Weights of a small transformer language model.
Architecture: embeddings untied during training, normalized queries and keys, some layers without attention, paired heads, gated attention, exclusive self-attention, value embeddings, hashed n-gram embeddings, a smear gate, an embedding shortcut, learned residual scales, capped logits.
Training: a variant of Muon for these matrices, 263M tokens, 8024 steps.
Each number is 200 + 40 x the weight over its row's rms, rounded and kept within 0 to 999. Layers, rows and columns count from 0. The size before them is the row's rms in percent of the matrix's.

# down: layer 4 MLP down (transposed), 1280x256, rms 0.115, rows 181-193, columns 0-127
# up: layer 4 MLP up, 1280x256, rms 0.145, rows 182-193, columns 0-127
down181,100,226,274,210,264,164,139,173,198,222,203,272,94,152,263,177,188,187,199,178,261,188,182,280,187,189,262,144,149,213,265,193,232,188,197,173,228,219,225,258,240,205,199,224,189,226,168,214,196,266,257,249,173,188,133,228,251,201,213,168,192,144,223,207,220,120,268,213,142,274,214,215,254,162,249,181,259,159,158,183,164,292,138,222,162,172,167,235,248,258,192,189,214,200,198,286,197,227,228,209,180,194,256,197,156,195,190,195,150,203,210,222,196,135,160,167,207,232,156,219,279,199,241,273,189,178,187,239,172
up182,093,191,167,202,144,248,247,170,206,153,245,141,224,233,188,163,189,189,175,204,264,246,230,299,230,226,242,227,220,275,182,220,232,157,183,238,257,222,107,195,202,173,160,164,133,300,222,245,212,234,217,147,152,189,200,211,168,224,161,162,196,303,190,260,183,279,211,226,107,202,202,259,235,212,192,185,223,205,203,132,203,178,178,196,230,226,235,197,184,153,206,200,248,191,185,153,221,226,208,203,207,186,190,226,213,206,167,169,193,125,177,132,180,137,238,191,155,147,214,164,177,240,174,142,212,197,246,164,282
down182,095,216,130,212,123,249,210,186,272,210,192,165,178,229,137,172,174,198,184,197,174,195,154,274,184,209,158,241,144,149,191,252,204,230,192,198,221,119,141,205,166,268,137,174,178,188,249,248,148,118,159,214,154,179,133,141,230,159,162,184,219,163,197,201,213,173,200,217,172,236,185,205,151,198,209,169,167,190,213,135,174,182,199,186,121,237,218,177,111,205,170,227,218,194,184,211,221,91,135,148,155,208,215,248,157,207,214,207,239,173,179,104,198,216,225,224,201,208,222,213,196,179,179,244,168,192,187,112,212
up183,106,156,213,204,225,235,185,173,170,225,214,282,212,207,228,167,184,164,214,311,211,133,109,135,160,231,161,171,217,254,114,187,197,174,217,200,165,253,96,156,159,240,216,200,222,159,240,248,209,115,178,192,188,173,213,197,172,172,216,200,164,205,314,152,234,191,159,190,223,165,186,199,203,202,205,191,175,158,252,207,179,124,219,164,250,215,236,249,149,170,228,226,256,180,242,188,137,145,253,240,176,174,199,208,191,186,177,213,217,260,287,119,203,186,239,263,202,221,180,210,195,155,197,169,144,197,177,178,251
down183,105,208,232,193,291,231,193,251,79,249,208,224,194,226,197,202,205,208,256,242,131,208,230,172,122,146,198,207,213,146,181,163,213,178,197,211,148,111,197,286,176,170,225,228,275,233,149,178,253,190,179,196,243,235,136,139,114,191,212,205,192,155,235,223,246,189,186,201,215,210,223,255,256,182,257,187,157,161,253,172,233,241,218,225,170,145,154,245,242,169,203,178,222,199,324,252,202,174,190,196,228,267,172,244,222,185,177,268,171,174,166,213,205,153,166,168,251,213,127,181,210,177,232,212,231,214,252,200,168
up184,103,339,181,161,179,232,227,164,238,187,249,218,222,233,157,255,177,217,157,180,237,163,164,212,160,212,164,238,224,135,219,170,173,196,166,234,210,214,175,146,159,170,233,205,212,271,186,159,214,241,176,193,169,154,247,204,203,152,190,160,167,209,186,193,214,197,188,126,128,137,205,199,205,196,213,176,237,192,147,187,198,185,205,152,161,192,178,265,270,186,194,224,130,215,224,232,206,154,154,169,138,288,228,230,186,151,244,212,205,234,167,217,160,159,159,151,223,210,271,159,214,206,265,231,251,251,266,261,139
down184,099,165,275,213,239,231,148,218,133,256,212,129,199,174,156,160,153,140,94,215,228,262,212,165,203,263,181,216,195,144,119,182,130,175,266,186,226,246,143,233,214,228,206,206,238,185,285,164,197,218,164,189,292,197,201,223,169,157,205,172,207,211,228,173,161,201,198,236,155,225,182,169,219,196,79,194,135,210,204,232,201,124,231,171,226,194,210,173,204,142,213,222,246,181,268,187,210,189,231,220,226,237,130,283,161,173,232,188,180,166,179,176,198,240,219,237,175,224,198,191,231,144,157,153,120,178,205,191,154
up185,101,167,113,210,208,210,213,196,202,178,226,148,198,147,178,264,239,179,199,228,203,228,275,148,194,266,177,212,198,151,233,157,172,208,126,199,231,152,182,217,180,216,177,144,235,164,219,204,75,135,204,209,147,222,170,262,185,175,149,249,233,207,201,200,160,250,270,233,185,153,183,118,179,246,175,165,228,209,136,222,239,183,256,250,186,215,224,144,193,129,194,215,303,220,242,282,290,191,219,239,218,208,157,248,155,217,218,222,179,139,191,142,252,146,187,250,183,184,222,208,212,202,204,242,185,180,161,203,192
down185,098,150,240,230,229,184,237,244,194,208,269,193,192,189,162,207,199,206,323,198,207,238,237,183,141,150,228,174,290,234,137,171,210,233,233,179,159,195,178,108,284,212,206,225,113,172,229,184,196,158,186,146,205,139,167,248,274,165,260,204,202,155,187,240,239,230,203,210,221,235,142,186,180,219,214,253,263,148,173,176,261,147,172,247,183,198,225,201,208,164,241,158,194,90,313,227,217,187,187,183,180,194,121,189,217,145,139,171,179,204,175,167,169,241,237,185,206,176,245,126,158,220,123,170,192,174,213,185,278
up186,115,166,120,195,201,220,208,189,159,209,346,179,205,131,223,223,227,207,240,169,130,247,245,251,122,277,181,175,280,203,185,206,170,248,137,201,173,235,166,146,190,159,159,303,146,187,251,244,183,201,192,182,239,230,226,204,172,152,211,195,188,174,197,165,192,225,234,210,198,154,246,231,265,199,157,263,195,157,222,231,245,191,283,211,159,208,241,209,222,193,184,196,270,248,155,104,186,202,216,172,260,229,190,225,261,201,149,251,141,211,186,179,257,240,211,162,236,179,174,255,179,191,133,219,189,150,204,222,276
down186,110,154,238,238,256,210,226,206,245,241,192,185,264,136,117,178,196,119,173,248,173,225,237,200,187,207,148,234,288,234,177,214,181,175,181,268,206,197,161,184,164,188,230,232,212,219,197,263,197,207,302,184,211,171,215,203,203,177,135,274,208,209,133,229,191,204,264,229,199,197,234,182,186,166,171,215,231,73,134,249,223,243,217,179,168,170,218,223,261,161,197,202,178,209,220,228,183,168,298,165,280,237,167,224,270,171,233,184,188,170,123,244,139,199,260,145,120,205,238,217,131,208,173,143,217,182,226,216,239
up187,108,159,173,251,208,219,192,156,181,273,244,141,251,148,233,253,184,158,196,147,231,220,207,154,186,251,207,225,161,221,211,189,286,200,193,199,178,203,148,223,124,233,237,206,141,235,187,215,125,158,238,224,222,200,207,234,221,172,204,259,208,180,132,182,190,174,258,166,212,153,153,181,83,173,185,138,156,167,141,208,64,223,268,177,190,179,187,163,177,216,220,166,190,167,236,211,212,224,221,140,173,192,183,195,161,153,124,211,252,205,222,224,181,142,221,200,207,194,228,191,168,252,202,213,209,299,208,215,167
down187,110,222,203,167,222,183,217,180,157,189,186,216,185,124,214,200,225,209,247,111,121,170,193,214,131,195,226,238,193,186,264,203,214,160,162,196,170,239,101,229,204,220,257,171,213,130,173,258,151,113,173,251,182,234,214,212,211,278,303,220,223,188,127,137,225,246,270,98,165,199,160,272,250,229,204,250,88,212,199,163,204,121,149,217,209,139,205,206,105,85,252,166,179,177,161,184,222,204,253,211,221,136,210,177,110,226,129,170,182,222,216,200,232,207,245,174,212,184,213,183,242,195,262,238,291,141,220,212,171
up188,099,187,237,207,213,120,160,177,222,242,172,196,195,138,209,125,173,172,182,212,124,161,156,229,262,270,232,126,148,179,146,167,159,221,186,201,294,279,93,232,200,141,248,157,188,160,176,170,199,174,147,223,188,289,150,166,157,152,98,195,153,215,239,245,212,185,266,186,243,190,200,189,167,174,233,200,162,176,185,191,219,181,159,164,273,226,158,249,149,258,168,190,191,236,173,133,167,206,166,186,211,155,101,187,223,195,108,153,230,273,236,187,188,175,240,192,159,148,227,190,182,225,158,196,216,125,198,212,139
down188,104,227,218,178,175,243,210,214,162,232,170,174,231,170,229,173,229,133,209,235,156,147,208,128,142,207,170,161,171,178,224,173,254,191,179,262,228,283,224,190,161,227,197,191,213,242,127,161,207,195,172,214,146,136,213,263,147,225,170,227,220,161,146,214,71,169,227,123,208,146,200,227,214,169,180,173,187,136,221,189,229,174,178,246,187,195,198,168,193,221,101,210,248,207,220,175,213,200,216,167,193,213,165,221,187,244,236,288,231,238,270,217,123,259,259,200,182,175,177,170,170,169,215,231,108,166,147,182,173
up189,108,151,144,259,216,178,280,194,213,227,200,192,165,154,301,197,267,155,265,247,108,186,206,209,210,206,154,159,130,202,261,177,210,205,268,109,179,224,199,194,173,252,294,304,209,206,163,200,170,202,224,171,151,221,204,181,188,157,221,159,205,205,192,231,211,161,233,166,189,200,216,147,209,194,236,278,177,244,147,179,150,213,191,224,215,197,208,191,205,161,203,167,243,215,176,291,199,212,161,209,246,211,205,211,216,209,191,205,214,239,185,253,171,214,176,209,159,203,210,209,356,164,225,141,181,276,204,201,207
down189,100,187,242,181,183,173,345,182,183,187,246,215,218,278,158,198,218,218,232,266,261,185,218,190,152,237,209,127,144,215,185,196,220,183,289,177,167,184,185,196,243,214,165,242,140,193,229,176,247,185,203,207,149,217,174,129,283,206,196,141,193,179,168,231,192,171,149,162,283,218,197,195,286,257,200,169,123,153,187,137,229,163,182,186,179,236,245,226,248,242,179,205,221,227,196,187,177,180,199,188,199,264,213,247,226,123,187,214,173,234,155,164,154,206,300,213,200,171,253,188,171,143,218,143,182,215,231,153,182
up190,100,238,169,209,175,150,194,295,219,199,123,126,217,185,181,148,166,213,170,199,212,206,196,239,102,160,236,167,229,220,211,161,207,142,223,256,197,154,211,179,128,177,161,188,223,122,265,130,167,239,140,229,218,187,161,302,211,221,167,230,213,148,235,162,187,218,189,177,202,190,125,174,207,228,165,229,198,191,204,190,203,190,180,214,314,206,190,197,279,160,124,210,196,172,282,205,181,213,189,251,174,212,213,187,251,186,199,207,210,163,253,280,193,235,196,220,228,268,264,163,291,244,252,158,202,232,199,203,250
down190,103,198,209,274,210,218,239,138,151,238,192,245,196,163,210,227,166,246,208,231,203,208,179,158,232,257,207,176,178,215,214,153,156,226,201,217,162,254,217,184,215,214,260,180,175,189,150,151,168,161,218,226,199,181,218,173,190,219,156,267,119,252,164,228,228,232,193,192,169,243,245,214,214,217,172,250,190,235,248,169,194,198,177,156,185,256,191,238,120,201,137,247,227,206,160,235,152,181,242,188,179,165,247,84,159,189,161,216,167,238,166,182,210,174,140,162,205,175,183,218,154,224,199,231,161,113,282,150,167
up191,096,209,158,212,228,191,216,262,207,137,214,225,194,273,223,217,184,215,215,214,158,219,193,228,176,173,260,129,195,212,199,145,227,187,180,261,269,211,159,153,176,276,211,163,242,281,165,164,179,184,216,172,153,273,227,224,175,288,187,147,219,194,176,232,235,192,127,236,185,210,185,203,247,170,154,205,189,244,179,197,185,164,288,177,176,202,181,172,215,256,150,169,209,257,208,157,214,230,267,161,171,258,164,130,162,187,145,252,230,256,231,225,175,189,255,204,213,220,231,249,200,166,262,267,217,303,204,158,177
down191,099,220,231,236,200,227,227,206,246,230,193,171,233,128,181,123,167,205,160,180,215,190,253,187,233,244,202,272,172,237,199,82,221,240,251,322,170,193,209,189,142,105,231,217,175,252,253,229,159,143,140,249,162,225,185,178,184,153,235,139,182,242,222,224,215,176,184,152,156,255,247,199,210,192,197,168,222,148,176,200,185,251,182,222,266,245,214,156,182,225,259,178,170,206,170,236,232,248,112,185,221,124,193,277,200,179,166,230,183,206,227,220,232,189,204,172,235,270,199,184,194,263,223,230,184,187,252,300,209
up192,117,194,171,181,237,205,198,151,157,248,190,187,202,213,200,176,158,195,190,175,159,258,230,144,216,220,236,183,277,168,190,297,210,195,160,202,158,193,238,234,190,168,210,267,226,271,208,173,204,214,255,241,193,193,274,228,240,238,195,184,217,147,226,202,154,215,239,240,256,278,264,183,185,164,244,192,164,187,187,268,169,194,188,177,166,276,226,235,143,174,169,223,190,164,134,226,191,171,165,179,253,113,209,133,256,250,254,173,86,183,137,233,173,217,222,271,173,248,124,273,211,267,176,164,307,237,214,196,194
down192,118,255,215,208,250,205,200,123,225,171,178,198,206,246,201,181,243,193,268,123,171,173,173,196,209,133,168,159,231,191,109,215,232,264,133,179,184,232,255,133,207,129,255,232,215,228,167,205,232,226,179,229,190,246,151,168,195,181,180,260,236,202,213,214,248,157,214,155,216,234,222,201,249,256,236,218,204,255,210,159,176,178,308,202,254,140,252,146,189,197,204,163,159,235,206,156,215,186,159,121,242,162,213,133,195,141,192,171,157,207,177,243,96,122,120,156,165,206,160,200,196,214,299,172,148,136,105,164,157
up193,092,202,181,179,160,244,208,237,127,233,244,232,119,190,246,261,129,226,206,201,190,166,182,179,167,253,257,151,227,258,271,161,207,223,104,132,157,150,218,212,196,139,165,188,183,222,228,166,187,233,238,216,270,212,208,194,178,233,202,160,129,197,184,183,202,243,201,255,268,230,136,235,218,204,153,186,204,204,188,213,191,154,183,161,176,144,227,174,219,219,227,193,212,259,179,243,203,269,236,219,224,154,261,254,167,179,252,202,191,219,209,208,180,183,183,232,188,160,210,224,191,265,199,227,174,163,250,188,237
down193,096,191,180,160,201,271,224,171,223,141,181,235,240,249,145,206,213,209,223,168,217,211,194,209,191,153,331,183,235,227,185,248,299,180,262,210,264,184,213,222,233,267,218,233,87,178,193,180,264,163,132,256,202,130,300,219,129,203,164,212,198,178,261,261,178,229,198,159,262,213,214,243,194,252,182,210,215,145,166,213,209,230,138,187,186,185,154,261,194,193,233,205,233,207,146,156,169,131,196,220,187,280,217,166,171,143,231,234,245,190,209,118,220,244,178,201,197,255,158,222,176,175,194,182,236,161,189,203,204